{
  "d_model": 384,
  "d_mlp": 1920,
  "norm": "layernorm",
  "norm_eps": 1e-05,
  "positions": "learned",
  "qk_norm": false,
  "init": "normal",
  "init_std_o": 0.0,
  "schedule": "wsd",
  "seq_len": 2048,
  "doc_mask": false,
  "dataset": "wikipedia_en"
}
Each number is 128 + 24 x the weight over its row's rms, rounded and kept within 0 to 255. Layers, rows and columns count from 0. The size above them is the row's rms in percent of the matrix's.

# layer 11 MLP up, 1920x384, rms 0.136, rows 338-406, columns 48-95
size [106 102 100 102  87 102 100 102  97  96  91  98  98 109  97  95 100 101 101  96 102 103 100  98  98  99 103 100 104 101  96 100  89 101 101 101  97  99  98 101 101  97  97  97 100  95 101  89 105 100 104 101  95 102 102  96 106 105  93  96  98  97  99  98 103  95 105  98  94]
[[117 108  98 140 121 144  83 147  81 101 129 101 125 132 141 149 106  56 158 105  90 146  96 175 169 141 108 157 121  99 121 125  81 138 158 102 121 175  97 138 158  94 131 183 164 151 148  98]
 [141 113 114 149 121  97 154 130 131 121 134 101 134 165 126 149 108 135 127 128 137  95  93 144 123 148 131 141 128 176 140 151 188 151 131 159 128 161 127 125 130 114 138 167 135 148 104 126]
 [ 85 129 158 164 145 126 134 149 146 103 169 140 120 127 151 134 110 130 158 101 151 137 147  99 131 130 198 131  93 138  96  40  94 160 162  91 174  88 157 109 133 149 132 145 174 138 122 117]
 [192 141  98 116 112 151 124 136 115  88  91  99 131 126  68 104 166 138 131 128 111 130 109 121 139 134 124 149 139 128 101 135 100 108 149  94 134 117 104  71 146 156  95 143 132 134 152 130]
 [120 132 107 143 128 110 159 137 159 101 103 138 115 147  85 124 129 154 105  98 120 153 134 131  79 114 105 160  82  96 124  95 132 132 128 116 118  97 108 128 117 119 171 140 170 158 132 159]
 [117 138 154 117  57 166 125 115  97 127 157  95 152 138 120 116 141 144 155 163 136 107 135 150 131 147 127 111 105  92 179 147 145 105 161 125  97 163 121 165 127 159 120 127 166 129 137 153]
 [143 150 150 120 137 108 108 165 129 130 132 101 115 100 135 143 105  62  85 132 150 111 143 115 137 115 140 133 138  82  97 104 102 114 111 127 128 138 132  81 144 142 139 116 102 156  84 113]
 [141 101 182  79 146 136 104 113 144 167 110 129 119 144 138 181 152 131  90  99 142  81 128 158 137 136 117 155 119 136 133 104 141 110 157 110 123  96 112 132 135 133 133 116 130 138 104 124]
 [ 69 142 114  96  97 121 115 150 122 118 145 122 150 181 109 141 105  64  99 149 149 134  53 138 124 138 120 111 168 155 146 143 165 141 129 157 107 148 144 131 135  77 139 177  88 168 133 146]
 [105 151  85 175 135 112 166 129 147 133 144 143  98 113 107 129 108 117 124 145 146 158 140 158 154 100  95 130 137 141 142 127 137 105 129 117 140 163 134 141 150 101 112 118 118 150 154  97]
 [120 146 101 117 114 143 132 125 142 162 120 125 125 127 151 106 141 147 149  99 111 127 120 137 116 148  96 153 116 201 141 126 142 118 172 151 109 155 121  93 104 105 112 169 137 135 117 131]
 [146 128 124  98 144 142  75 114 129 134  91 133 145  96 136 139 136 141 135 127 136  85 147 115  86 164  93 151 154 161 100 111 114 129 182 142 166  99 122  65 170 152 122 120 133 140 124 132]
 [131 138 119 103 126 130 104 130 153 140 135 133 154 140  77 118 116 122 140 132 124 100 134  91 157 139 155 117 111 134 109 137 145 135 102 159 154 133  97 127  97 116 116 164 180 130 110 133]
 [115 148 115 166 169 114 145 120 115 155 136 173  78 142 151 170 121 142 172 163 125 127 120 113 135 128 105  88 147 118 118 107 158 128 136 158 107 131 111 107 112 133 133 146 108 121 133  96]
 [132 176 156 107 125 136 144 103 115 129 113 118  75 165 135  92 109 151 112  93  94  93 155 120 144  71 109 186 122 143 128 132 137  76 130 164 159 104 162 130 136 143  98 164 136 154 133 124]
 [140 129 127 107 165 138  91 158 193 146  96 146 117 112 134 149 109 134 123 117 107 167 112 128  79 146 190  86 112 139 133 129 115 106 126  95 120 168 160 129 103 145 165 135 102 170 142 132]
 [143 102 121 138 198 106 155 123  95  95 116 127 122 114  88 112 166 104 148 127 119 110 148 105 133 148 130 111 137 142  98 137 132 123 124 130 124 122 174 119 179 136 137 118 133 141 123 171]
 [128 130 105 151  96 126 124 145 181 112 121 115 109 154 124 105 133  91 129 108 101 144 121 173  95 126 122 116  88 147 167 131 126 117 109 134 140 147 133  88 131 125 134 135 174 117 141  94]
 [130 120 143  87 136  90 116 126 116  93 156 102 152 126 211 100 135 180 114  60 127 133 130 125 108 164 120 121 117 116 100 143  94 120 105 111 138 134  84 138 114 108 100 180 123 125 102  97]
 [ 98 135  92 117 127 137 124 124 158  87 149  94  50 161  86 153 170 128 151 161 105 107 147 143 131 106 175 136 140 155 159 122 107 109 142 141  95  98 129 122 145 133 144 125 106  97 134 103]
 [104 152 122 103 113 125 158 130 125 116 131 122 105 140 136 157  98  71 128 149 123 143 136 133 150 133 113 147 150 180 149  71  96 179  90 118 149 130 113 112 144 103 132 134  98 138 114  87]
 [131  96 134 125 151  91 124 140  80  95 133 106 137 123 137 135 132  90 152 127 129 126 139 128 107 142  89 100 102 160 128 125 150 116 129 134 141  97 159 133  97 109 139 142 127 106  67 135]
 [ 98 158 113 170 143 146 100 128 111 116 115 139 117 133 129 150 114  93  93 140 162 120 109 123 168 181  77 101 111 143 116 165 137  96 149 130 103 157 155  93 100 126 157 116 146 135 119 121]
 [ 87 140 117 117 166 146  77 141 158 129 106 132 149 170 147 144 151 125 114 117 149 135  92 116  93 123 150 136 132 146 119 152 112 123 133  95 138 137 160 126 131 137 119 141 113 123 111 116]
 [125 139 153 127 154 114 131  96 108 172 174 115 136 153 124  99 141 129 141 134 112 132 101 117 115 131 157 133 115 124 100 131 157 110 147 110 162 148 165 113 196 106 125 132 133  99 145 161]
 [100 114 112 146  77 114 150 134 123 120 157 178 114 117 115 157 137 134  70 128  74 132 150 166  81 105 119 123 153 151 116 146 136  80 130 112 122 154  88 124 129 126 140 150 106 136 123 113]
 [145  90 145 135 126  97 132 151 123 139 163 110 151 156 115 123 123 157 154 138 112 137 148 143 112 139 122 139 124 159 131  96 149 128 128 122 168 161 119 129 123 120 143 129  45 128 168 101]
 [136 174 135 143 104 133 120 155 142 121 153 147 152 145 123 159  99 111 106 109 142 141 114 106 139 126 107 124  91 144  93 106 139  61 153 158 167 125 144  87 140 103 130 138 136 143  98 118]
 [105 131 121 148 110 109 142 103 107 145  91 143 156 146 129 144 120 166 111 104 125 126 106 135 111 122 109 105 164 131  89 109 127 126 116 153 107 177 127 182 130 130 143 123  92 132 123 149]
 [165  91 137 126  72 113 167 109 123 108 108 167 137 125 160 133 159 140 166  84 134 111 152 167 148 116 145 128  93 126 137 121 119 117 128 121 116 163  93 140 115 108  91 163 116 143 128  99]
 [144 126 110 165  78 135  93 157 100 178  95 147 157 165 151 111 115 167 113 129 113 169 162 114 138 114 131 127 142 116 121 104  86 138 137 145 127 139 146 131 142 108 111 137 117 135 122 136]
 [126 101 154 134 124 138  93 113 115 123 144 157 111 142  87  96 123 132 124 196 142 150 117 182 129 121  96  97 129 145 147 137 142  99 114 102  61 149 166 106 107 147 117 135 151 136 168 128]
 [137 138 119 104 122 137 125 171 130 152 116 157 116 120 177 131 104 124 125 114 129 130 114 162 163 140  94 118 145 108 109 114 131 181 111  88  89 119 116  96 137 166 154 139 126 115 132 112]
 [138 129 152 106 104  75 119  77 173  96 141 112 103 125 168 150 127 125  97 150 124 100 150 121 113 186 149  99 115 131 120 146 115 153 131 137  95 136 190 108 132 125  83 107 130 126 120 138]
 [154 158 166 150 127 148 129  84 167 144 162  95 128 130 122 164 120 157 130 111 146 167 120  99 110 145 112  96 112 104 157 110 148 120  64 109  77 149 112 139 120 128 119 136 126 125 113  96]
 [108 152 135 151  95 139  82 137  98 140 126 136 146 105 119  90 128 117  87  85 129 135 137 147 162 121 142 127 118 118 151 139 125 117 157 147 104 114 192 152 111 150 138 130 153 157 107  86]
 [180  92 148 148 154 150 109 161 113  90 126 117 161 114 108 182 117 103 128 177 144 171 116 123 140  82 126 141 149 153 129 116 154 147 139 112 157 177 132 104 113 117 171 126 112  84  96  85]
 [137 121 152 151 129 123 129 129  72 140 146 109 138 134  92  99  97 129  86 136 160 119 133 135  84 142 143 120 105 137 143 133 122 127 147 120 119  98 115 123 124  87 145 138  97 100 108 167]
 [120 157 135 122 118 148 118 106 119 106 137 112 155 130 130 143 156 159  99 175 113 111 128 106 144 133 133  80  63 119 126 122 131 124 127 184 129 102 128  88 166  85 151 131 139  92 174 150]
 [122 118 162 155 118 125 122 144  96 101 165 119 169 119 160 145 106 138 113  84  91 129 121 118 111 119 140 127 112 184 106 145 128 127 104 156 131 105 114 106 164 128  46 120 128 135 171  97]
 [130 132 173 156 130 148 103 104  88 161  91 130 108 114 134 140 105 103 168 132 147 111 115 123 200 134 107 129 126 128 113  85 141 124 161 145 107 135 126 129 130 117 121 128 132  85 187 131]
 [ 96 141 142  98 129 168 124 105 113 139 118  97 162 149 141 126 122 122 100 115 154 151  96 125 130 189 146 132 155  86 177 140 125 122 155 156 158 118 114  94  83 144 138 136 154 124 145  95]
 [ 96 154  95  90 150 107  64 117 149 116 117 181 115 130 116 138 160 140 125 106 118 173 129  89 131 113 173 118 129 106 123 140 144 128 174 135 121 118 150 144  72 167 127 181 136 129  93 125]
 [178 104 133 103 149 153 173 192 151 152 116 119 110 139 111 155 177 111  97 108 122  82 137 147 160 145 131 169 148 125 132 161 109  84 153 117 148 126  83  94 125 129 113 177 127  87 109  98]
 [ 94 163 155 103 131 129 116  86  82 146  97 152  95 116 131 147 109 135 114  92 129 166 154 104 174 112 151 115  97 125 123 137 135 147 134  78 130 168 186 113 132 111 155 121 138  74 151 139]
 [145 152 139 116 135 139 132 131 125 152 149 100  95 110  97  93 130 137  96 136 152 126 136 139 121 129 111 142  92 161  92 178 111 141 109  89 128 153 165 123 126 168  83 114 137 123 132 105]
 [122 111 109 143 134 128 122 138 139 156 167 115 109 133 108 126 107 138  88 135 119 167 155 182 127 133 183 162 147  98  93  97 153  96 113 104 146  69 113  90 146 128  92 110 140  94 149 119]
 [111 120 149 131 161 116 150 133  84 174 145 156 116 101 146 116 140 174 126 176 169  92 109 117 143 159 144 132 168 121 158 115 140 140 114 129 101 126 152 129 146 131 144 145 141 120 186 133]
 [138 159 163 128 129 123 109 150 155 111 121 128 118 113 159 132 128 123  91 184 132 149 122 137 189 113  92 150 115 144 102  85  97 143 158 161 134 134 145 155  53 106 126  94 148 143 121 122]
 [124 136 137  97 166 115 103  77  78  90  92 124 139 143 109 107 116 154 111 130 149 103 135 145 141 145 123 159 129 130 103 118 126 171 115 142 142 102 123 125 105 166  97 169 142 100 165 142]
 [162 134 105 154 122  95 164 114 152 118 120 125 136  95 101 127 129 101 119 136 112  94 120  99 134 121 128 133 130 139 181 180  87 112 148  81 169 140 118 160 181 113 124 172 134 153 106 124]
 [106 136 135 112 121 122 152 144 144 126 118 145 139  96 120 125 117 115  75 160 163 135 122 153 158  88 101  68 167 108 120 132 118 158 129 140 111 136 155 168 117 158  97 129 110 127 128 120]
 [103 127 117 169  92 111 100 116 122 146 133 134 170 156 121  99 158 156 160 106 151 164 128 117 158 123 133 101 122 115 140 107 123 168 134 129 126 149 141 126  85 147 104 172 153 150 124  69]
 [136 135 173 116 105 153  99  70 113 118 150 137 111 116 133 107 125 154 149 139 138  57 162 121 139 127 151 113  98 117 154 137 162 149 143 111  54 116 145 144 134  95 133 126  73  66 156 101]
 [147 128 127  77 124 112 119 101 114 162 144 143 133 128 141 100 167 160 114  97 141  87 118 153 120 144  91 111 113 124 121 141 145 107 125 126 179 108 149 132 114 128 132 166 179 101 138 104]
 [113  92 128 101 114 141 141 156  90 154 154  97 149 162 156 166 116  76  97 109 143 131 138  94 144 156 110 149  75 132 122 134  81 104  97 120 141 112 135 136 117  94 121 174 139 111 146 120]
 [118 149 120  99 120  87  97 100  88 129  92 145 101 130 134 136 117  98  98 140 132 168  93 158 118  94  85 126 115 111 152  96 124 146 125 145 161 144 117 161  94 132 107  93 171 177 108 147]
 [111 172 124 136 114 124 116  50 139 201 186 156 123 150 139 113 111 134 105  89  98 107 152 151 162 144  92 185 123 136 117 149 108 152 116  75 118  83 113 183 138 122  81 166 107 120 105 144]
 [105 153 117 140  88 103 118 107 113 131 136 117 156 107 136 196 157 138  93 148 110 136 137 166 115 120 120  72 111 142 133 124 141 160 131 122 144 107 116 144 134  98 102 135 128 111 129 127]
 [118 117 161  94 172  90 104 136 161 150 109 109 112 148 167 134 107 121 117 161 143 142 113 157 141 130 106 149 109 123 116 113 127 154  92 123 114 149 139 127 115 158 120 105 109  96 115 106]
 [142 151 117 106 120 152 147 137 140 119 129 152 119 121 115 136 140  93 149 134 173  84 157 117 103 123 104  96  95 114 129  72 130 144 104 139 140 122 100 150 155 134 108 127 102 143 135 122]
 [130 105 107 135  63 153 137 128 133 135 127 146 142 115 164 144 115  96 132  83 149 107  97  95 103 132 141 118 120 126 151 176 169 134 125 130 170 117 158 111 148 160 180 146 137 138 109 108]
 [110 131 118 139 105 133 158 103 107 129 139 126 100 153 121 166 142 103 157 173 136 164 109 131 114 145 102 161  74 154 126 142 140 124 144 144 135 129 107 125 114 174 102 153 128  99 155  99]
 [159 100 139 119 141 164 101 130 127 115 132  91 144 153 125 148 112 134 158 141 128 120 136 115 165 121 111 131  96 136 140 141  87  99 137 120 112 157 111 169 150 147 138 102 108 153 123 192]
 [139 170 136  68 118 149 140 153 130 125 125 128 165 151 148 141 137 143  82 151 126 160 123 106 124 120  88 149  80 118 123 117 138 141 138  84 128 175 149 100 160 115  92 161 168 101 145 167]
 [114 127 137 112 118 104 125 101 120 109 153 150 146 155 129  93 119  90 163 103  90 158 113 115 132 125 114 144 145 135 131 115 155 155 143  52 150 109 120 128 121 120 100 133 136 138 107  96]
 [ 99 153  82 110 132  99 121 115 140 103  95 191 151 124 142 177 162 115 107 118 153 132 151 139 117 156 163 143  99 126 133 105 105 110 118 118 127 109 162 121 104 114 146 165 142 108 110 177]
 [105 133 113 126 122 123 103 137 138 148 104 129 146 125 112 140 103 131 139 100  83 157 125 113  95 121 127 159 176 162 115 148 103 129 118 146 102 178 121 118 136 131 142 156 155 129 132 203]
 [151 134 121  88 116 147 109 143 141 129 142 111  96 101 110 117 108 134 106 107 124 158  70 125 100 133 152 126 175 108 174 121 153 145 163 104 106 143 131 142 138 110  84 105 165 123  85 184]]
# layer 11 MLP down (transposed), 1920x384, rms 0.065, rows 338-406, columns 48-95
size [101  96  99 105  95 102  94 109  99  94 100  92 101 100  94 100  99  96 106  95  99 102  93  92  93  98 102 100 112  96  94  95  97  97 105 110 101 113 100 100 105 101  96  93  97  90 102  99 102  97 102 100  97 100  98  92 103 109  93  94  95  96  94  98  97  94 105  98  95]
[[139 149 149 137 158 110 101 102 126 115 143  96 162 172 137 137  82 170 130  80 167 150 113 100 188 107 114 123 114  76 143 151 145 158 101 120  98 140 142  99 144 111 145 127 107 108  94 140]
 [111 102 131 162  83  73 105 113 146 144 114 152 130 130 109 116 146 130 115 105 104 133 135 127 158 111 108 167  94  63 158 164 108 145 113 164 107 141  99 116 115 106 100 111  82 136 155 106]
 [152 120 120  90 128 156 122 137 131 188 127 132 117 138 122 144 167 119 139 160 135 115 167 121 127 157 115 138 126 119 158 105 152 131 108 149 103  80 151 137 154  92 127 104 105 127 113 120]
 [ 86 162  98 186 123 106 133 119 100 162 119 134 103 130 136 117 103 109 106 121  97 122 125  87 124 147 156  95 122  88 157 150 152 130  90 148 130 121 132 112 128 116 120 136 151 105  94 117]
 [117 119 145 117 123 120 133 111 145 195 171 146 125 104 154 131  99 138 123 158 142  95 127 129 146 137 121 134 155 152 152 159 125 103 163 139  90 154 165 104 135 152 152 113 110 160 144 125]
 [120 151 110 126 111 116 107 180 103 121 166 117  98 182 126 135 178  98  93  80 116 117 169 114 108  79 126 150 138 157 102 108 123 128 120 145 132 125 128 145 115  98 122 102 153 127 120 131]
 [139 135 128 149 101 134 110 119 168 124 147 149 134 128  98 108  98 149 114 111 109 175 122 123 108 156 124 150  98 176 157 125 119 110  93 154 114 148 167 138 111  99 117 132 133 131 181 117]
 [152 121 102 155 157 155 144 102 110 118 103 136 123  88 122 143 112  86 126 121 106  93 145 132 117 106 139 162  84 114 146  93 127 161  78 131 161 131 114 125 111 151 108 125 107 152 115  97]
 [143 117  81 114 136 118 157 105 142 167 129 113 153 107 138 152  68 151 115 133 150 136 153 197 158  87 141 120 149 143 102 167 119 147 146 105 160 125  81 144  73 125 124 128 147  87 134 136]
 [151  82 142  84 132 135 134 148  99 114 124 139  88  98  97 113  86 134 121 133 115 116 150 130  73 127 135 157 162 127 138 151  98 163 156 117 160 123 112 127  99 141 143 144 126 101 153 113]
 [186 125 129 102 130 129 125 110 132 114 152 131 129 165  72 155 139  84 122 172 155 126 130  83 126  98 130  94 113 107 118 116 113  93  95 149 131 152 119 133 141 125 153 126 107 113  82 140]
 [114  98 107  88 134 133 115 148 104 157 111 112 132 111 161 152 112 147 149 123 134 117 126 121 130 117 157 145 105  92 124 105 156 126 148 123 128  75 153 108 143 113 125 144 100  93 105 126]
 [165 116 149  70 143 138 122 142 106 139 126 145 134 137 117 116 103 121 107 177 129 146 127 141 119 108 137 161 147 136 112  94 138 103 184  96 162 143 152 159 121 152 116 125  98 117 131 123]
 [149 115 172  99 112 146 158 140 184 131 137 113 111 147 114 160 128 116 101 158 150 152 134 124 121 131 113 136 119 131  84 132  97 171 117 121 138 137 117 176 131  92 163 138 165 144 111 144]
 [117 137 138 102 124 111  98 122 149 142 138 108 140 126  81 141 101 130 141 125 132 168 158 143 118 150  95 128 119 113 160 136  94 114 107 130 142 113  81 114 118 127 158  96 152 160 130 107]
 [140 140 130 150 150 132 136 164 122 163  84 113 104 142 116 171 142 119 140 127 142 106 136 135 147 168 136 170 159 163 112 138 171 115 131 121 124 146 152 129 131  78 125 121 142 149  78 137]
 [116 137 145 140  94 120 114 123 116  90 130 123 149 143 103  87 128 124 153  96 103 172 107 163 138 129 149 139 139 142 136 132 142 119 114 118 147 104 109  98 105 141  78 120 128 119 157 142]
 [136 103 170 140 131 158 144 167 168  74 112 127 153 143 133 104 172 174 120 156 118 101  69 156 146 146 113 127  99 127  93 115 144 142 149 167 112 155 127 128 117  76 110 159 111 106 136 158]
 [ 99 152 106  97 116 105 145 140 135 107 135 114 106 117 139 138  98 144 129 104 102 126 124 118 170 126 136 112 139 111  76  86 150 159 143  96 132 127 111  91 123 144 113 110 128 159 127 124]
 [164 111 125 145 135 158  89 144  83  89 182 140 147 147 118 145 139 129  92 100 111 148 152 119 173 164  92 166 146 137 134  88 140 200 186 109 106 108 136 106 133 146 115 128 122 153 175  88]
 [113 147 113 202  82  97 124 154 104 157 121 139 109 124 111 111 130 141 194 172  71 136 149  90 133 125 114 152 126  93 135 112 112 150  98 115 129 146 122 133 113  92 119 124 129 109  92 135]
 [134 144 137 148 144 137 141 112 104 122 121 106 156 123 133 150 132  88 154 174  92  70 143 148  86 154 154  81 123 111 148 132 149 139 104 103 163 102 119 122 110 150 135 143  98  88 120 170]
 [136 112 103 155 170 126 110 118 151 104 110 160 136 127 156 189 152 129 143 134  96 118 123 113  95  97 160 147 113 194 153  98 138 161 135  98 129 123  85 158 107 152 137 121 136 109 138 147]
 [130 107 129 177 162 173 131 124 128 125 116 172 136 136 141 144 223 110 101 142 150 121 116 156 168 117  95 109  96 128 115 144 155 125 114 126 196 105 124 133 136 171 145 119 152 161  97 137]
 [132 151 133 104 105 126  98  98 154 113 130 157 157 149  99 135 151 171 136 131 127 147 130 150 130  75 102 124 131 119 120 140 129 139 125 111  89 145 106 108 157 141 103 126 141 137 124  81]
 [ 88 130 123 105 170  72 122 109 131 126 121 144 124 101 144 116 207 102 125  86 132 137 144 142 156  78 117 144 103 127 126 129 133 104  72 114 127 136 177  93 135 126 127 105 148 107 123 126]
 [111 158 124 131 133 120 133 122 153  97 141 120 130 141 141 187 180 106 142 141 126  89  93 118 145 115  72  98 121 107 110 156 129 135 146 156 175 156 111 115 135 115 144 144  85 163 113 174]
 [128 122  98 137 119 157  73 146 131 120 138 123 129 136 128 135 123 134 143 122 106 165 165 106 106 125 160 119 109 152 145 169 146 112 130 130 130 120 126 105 125 157  93 119 158 138 139 150]
 [148 128 166 107 120 143 126 111 121 101  94 180 126 119 117 138 117 157 130 120 177 141 124 128 108 110  96 133 135 153  53 114 155 163 137 145 106 154 129 191 168 120 123 118 124 117 135 119]
 [140 131 104 101 129 127 132 153 161 140 134  71 123 125 147  98 135 107 117 131 133 127  83 157 151 159 158 134 153 149  99 119 155 119 135 102 126 119 146 143 101 123 126  81 178 152 162 142]
 [121 145 134  96 122 126 119 107 157 169 155  95  87 119 113  96 133  94  96 146 134 118  95 107 150 144 129 117 130 113 121 124 111 139 122 142 110 112 145 136 128 150 137 130 134 154 102  62]
 [122 143 102  86 152 121 146 145 102  84 116 150 126  97 151 124 130 109 127 118 141  96 113 134 145 176 145 124 159 149 128 168 118 122 100 107 151  95 161 164 135  70 113 121 123  98 189  97]
 [119 127 133 138 147 146 156 117 143 162 136  94 147 102  87 131 114 128 101 129 130  85 185 101 169 135 147 136 159 143 125 121 114 146 117  90 128 171  89 133  95  90  92 153 136 149  85 136]
 [ 91 133 133 147 131 156 163 118 126  91 180 141  75  76 158 133 149 107 142 111  96 136 143 128 144  95 139  97 111 156 127 133 113 109 120 133  98 114 138 163 168 122 138 111 135  89 123 123]
 [155 102 100 115 135 113 124 171 107 160 156 150 119 140 114 136 157 165 115 132 163  98 163 133 161 129 139 115 109 142 113 129 126  99 106 134 131 120 161 114 162 132 123 145 105 143 115 119]
 [110 132 130 125 122 157 154 194 109 132 124 166 141 132 120  97  88 148 109 125 106 145 148 150 115 137 108 126 114 122 154 116 101 132 138 121 144 125 116 122 116 172 128  94 124 179 158 105]
 [141 154 128 201 124 100 119 173 114 176 121 122 119 156 156 133 140 165  89 129 100 129 158 123 130 138 114 116 114 126 137 113 151 118 131 147 128 149 122 128 149 191 121 124 144 116 126 150]
 [126 117 162 140 105  94 117 133 168 126 148  99 145 152  94 120 149 148 136 156 129  91 152 131 122 159 171 148 138 112 143 138 113  81 167 138 159 140 147  79  92 112  98 148 118 141  81 135]
 [138 101 101  77 135 135 149 102 112 102 138  98 156 110 149 155  14 105 138 128 123 115 109 146 140 156 111 125 117 118 109 138 154 173 168 186 124 159 105 143 118 130 139 141 102  88 118 130]
 [134 118 106 130  66 112  97 103 139 156  99 103 112 147 139 101  75 156 158 126 106 149 117  87 157 101 139 124 142 106 157 122 131 148 129 106 140 111 129 108 112  92 128 106 133 122 102 121]
 [153  77 103 153 193 136 147 102 143 135 138 143 105 123 109 145  95 135  95 112 156 144 119 131 125 144 166 127 169 138 128 150 145 129 137 144 109 158  98 161 163 175 154 122 125 124 131 164]
 [169  98  82 147 177  99  77 165 126 152 106 153 138 144 157 145  95 112 148 151 125  94 167 112 142 128 126 103 168 132  67  84 107 135 134  71 125 154 143 103 122 127 113 151 141  76 114 125]
 [135 152 135 130 119 144 145 127 122  51 130 213 133 171 119 119 149 143 147 148 113 165 108 168 133 112 127 130  80 157 106 116 116 149  86 121 124 101 128  75 135 141 126 130 134 138 137 106]
 [147 132 157 107 133 124 106 117 143 106 169  87 144 118 141 160 108 108 134 106 117 104  95 131  96 147 123 159 115 101 121 121 139 179  74  80 117 143 146 118 120 114 140 153 150 172 164 109]
 [123 148 122 140 119  93 149 147 163 139 129  85 152 162  69 101 157 155 125 108 131 176 128 114  96 148 132 121 134 117 131 101 121 158  67 140 148 113 122 131 116 138 137 126 105 146 111  97]
 [ 93  99 154 102 149 121 149 167 146 116  95 133 115 134 191 127 143 142 112 168 106 162 133  93 127 105 132 104 149  84 158 122 154 108 173 115 145  74  98  99 125 109 105 100 111 153  91 156]
 [159 140 176 169 143  80 117 125  99 108 164 133 147 137 171  84 122 130 101 121 102 125 112 146 103  97 144 135 129  75 109 175 114 141  95 106 188  83 193 164 158  97 140  99 121 143 181  77]
 [109 131 184 160 137  80 106 101 145 151 114 106 124 136 140 130 166 140 169  96 132 139 121 104 141 164  90 133 154 162 141 155 119  99 131 139 140 112  99 106 143 103 120 126 125 137 137  88]
 [141 134 148 126 179 134 156 173 164 150 116 123 162 125  79 160  97 109 136 140 133  99 152 149 128  82 114 142 107 135 115 139 138  90 154  96 113  96 144 129  90 117 155 140 142 129 108 152]
 [115 156 108 110 136 129 133 157 131 144 150 141 119 149 112 111 116 178 184 100 109 121 141 114 162 135 126 104 149 108 109 131 129 156 129 146 117 133 184 147 138 159 162 126 119 173 112 158]
 [144 109 130 154 128 120  99 119 131 135 110 132 123 114  93 147 129 144 136  66 129 168 147 177 120  91 156 109 115 102 110 118 143 145 133  66 122 140 133  83 145 109 179 124  73 119  93 106]
 [127 117 107 131 162 112 139 100 207 158 146 169 175 145 156 100 106 139 160  98 170 134 114 123 109 134 109 167 171 142 149 140 132 141 129 118 107 103 102 145 114  87 153 153 162 138 148 107]
 [134 107 120 141 150 115 111 102 114 139 127 132 129 153  81 148 176 151 143 140 154 130 119 131 126 155 139 120 118 125 175  92 136 129 163 112 113 117 162 140 135 129 140 167 113 107 129  43]
 [143 149 139 135 101 100 125 146 120 165 126 113 155 135 104 102 125 128 113 155 153 144 100 112 121 118  85 122 128 108 131 156 151 127 102 157  94 143  99 129 128 115 136 154 111 120 156 141]
 [ 89 159 159 124 131 123 143 108 111 112 154 142 121 155 132 120 150 128 144 138 132 122 117 115 114 155 121 165 126 145 124 108  80 104 161 167 120 130 152 112 156  96 151 139  64 104 121 179]
 [133 169 111 134 122 101 146 123 130  76 150 118  88 164  94  86 129 138 144 143 125 162 123 151  84 104 134 134 117 119 106 135 157 115 125 111 140 125 145 147 154 121 167 138 121 115 133  98]
 [131 136 159  83 142 112 108 143 168 127 107 162 163 144 107 153 135 161 139  76 106 157  82 134  97 143  76 140 133 107 107 143 159  92 144  76 137 107 142 124 136 133 118 107 105 120 113  89]
 [ 60 132 117 113 122 155 138  70 147 166 129 111 171 164 117 171 136 123 132 113 140 133 101 121 125 148 145 124 143 140 108 124 141 153 159 134 153 131 130 189 165 141 132 136  94 120 176 146]
 [115 114 123 131 141 196 102 119 124 104 137 166  79 109 139 136 155 142 157 105 149 114 105 158 167 128 168 127 143 125 112 158 120 120 169 169 133 105 135 101 136 123 124 129 114 115 102 113]
 [111 106 125 184 101 129 129 196 152 104 152 120  78 105 122 141  85 135 150 146 138 124 107 162 136  98 123 113 132 140 134 131 153 119 112 141 148 109 147 158 132 109 154 141 148 104 107 144]
 [114 146 148 131 122 132 175 113 102 144  67  85 157 143 133 137 147 129 100 139 131 120 126 103 116 117 148 152 119 153 126 112 145 166 134 102 106  84 153 135 118 122 136 143 131 123 123 150]
 [158  81 109 149 103 101 168 138 125 142 130 169 139 132 110 128 112 125 136 118 138  94 131 112  81  56 135 102 115 132 160 141 117  96 124  89 146 125 133 118 134 120  99 102 129 128 113 174]
 [171 140 142 139  98  86 128 118 162 114 111 133 134 164 141 122 173 144 143  92 110 152 139 166 137  97 140 106 128  80 161 111 144 147 168 114 139 110 146 113 148 147  96 128 109 127 172 142]
 [154 126 133 166 146 124 111 110 108 123 134 117 131 128 124 118 134  89 156  93  78 131 153 141 128 127 139 165 123 113 112 136 120 136 123 115 142 145 134 122 145 140 132 118 132 132 117 167]
 [165 118 112 118  94 135 126 135 163 126 129 106 142 161 172  97 103 159 150 133 133 165 133 123 154 128 140 183 104 110  98 141 162 152 142 138 131 122 119 128 110 164 117 108 136 156  93 112]
 [134 118 142 133 113 138 136 144 153 148 115 102 137 117 159 131 171 154 135 116 135 129 130 127 130  73 164 127 126 110 136 128 123 108 169 176 169 118 108  63 104 109 138 105 142 123 162 118]
 [149 170  78 111 133 123 108 116 113  89 121  96 118 108 139 108 116  85 125 102 133  95  97 170 115 161 171  98  97 135 143 134 164 103 151 163 131  98 147 165 104 101 130 121 129 124 102 148]
 [130 139 150 166 143 108 148  96 147  88 141 143 113 104 134 136  66 148 116 109 177 120 160 144 102 149 150 126 129 111 113 149 130 119 161 141 154 125 110 120 182 128 108 132 135 129 115 125]
 [129 119 125 132 130 141 110 126 134 143 130 124 109 147 129 119  86 171 177 100 122 153 124 163  95 132 134 108 125 128 120  51 152 111 128 104 101 148 177 107 130 159 121 128 124 116 177 139]]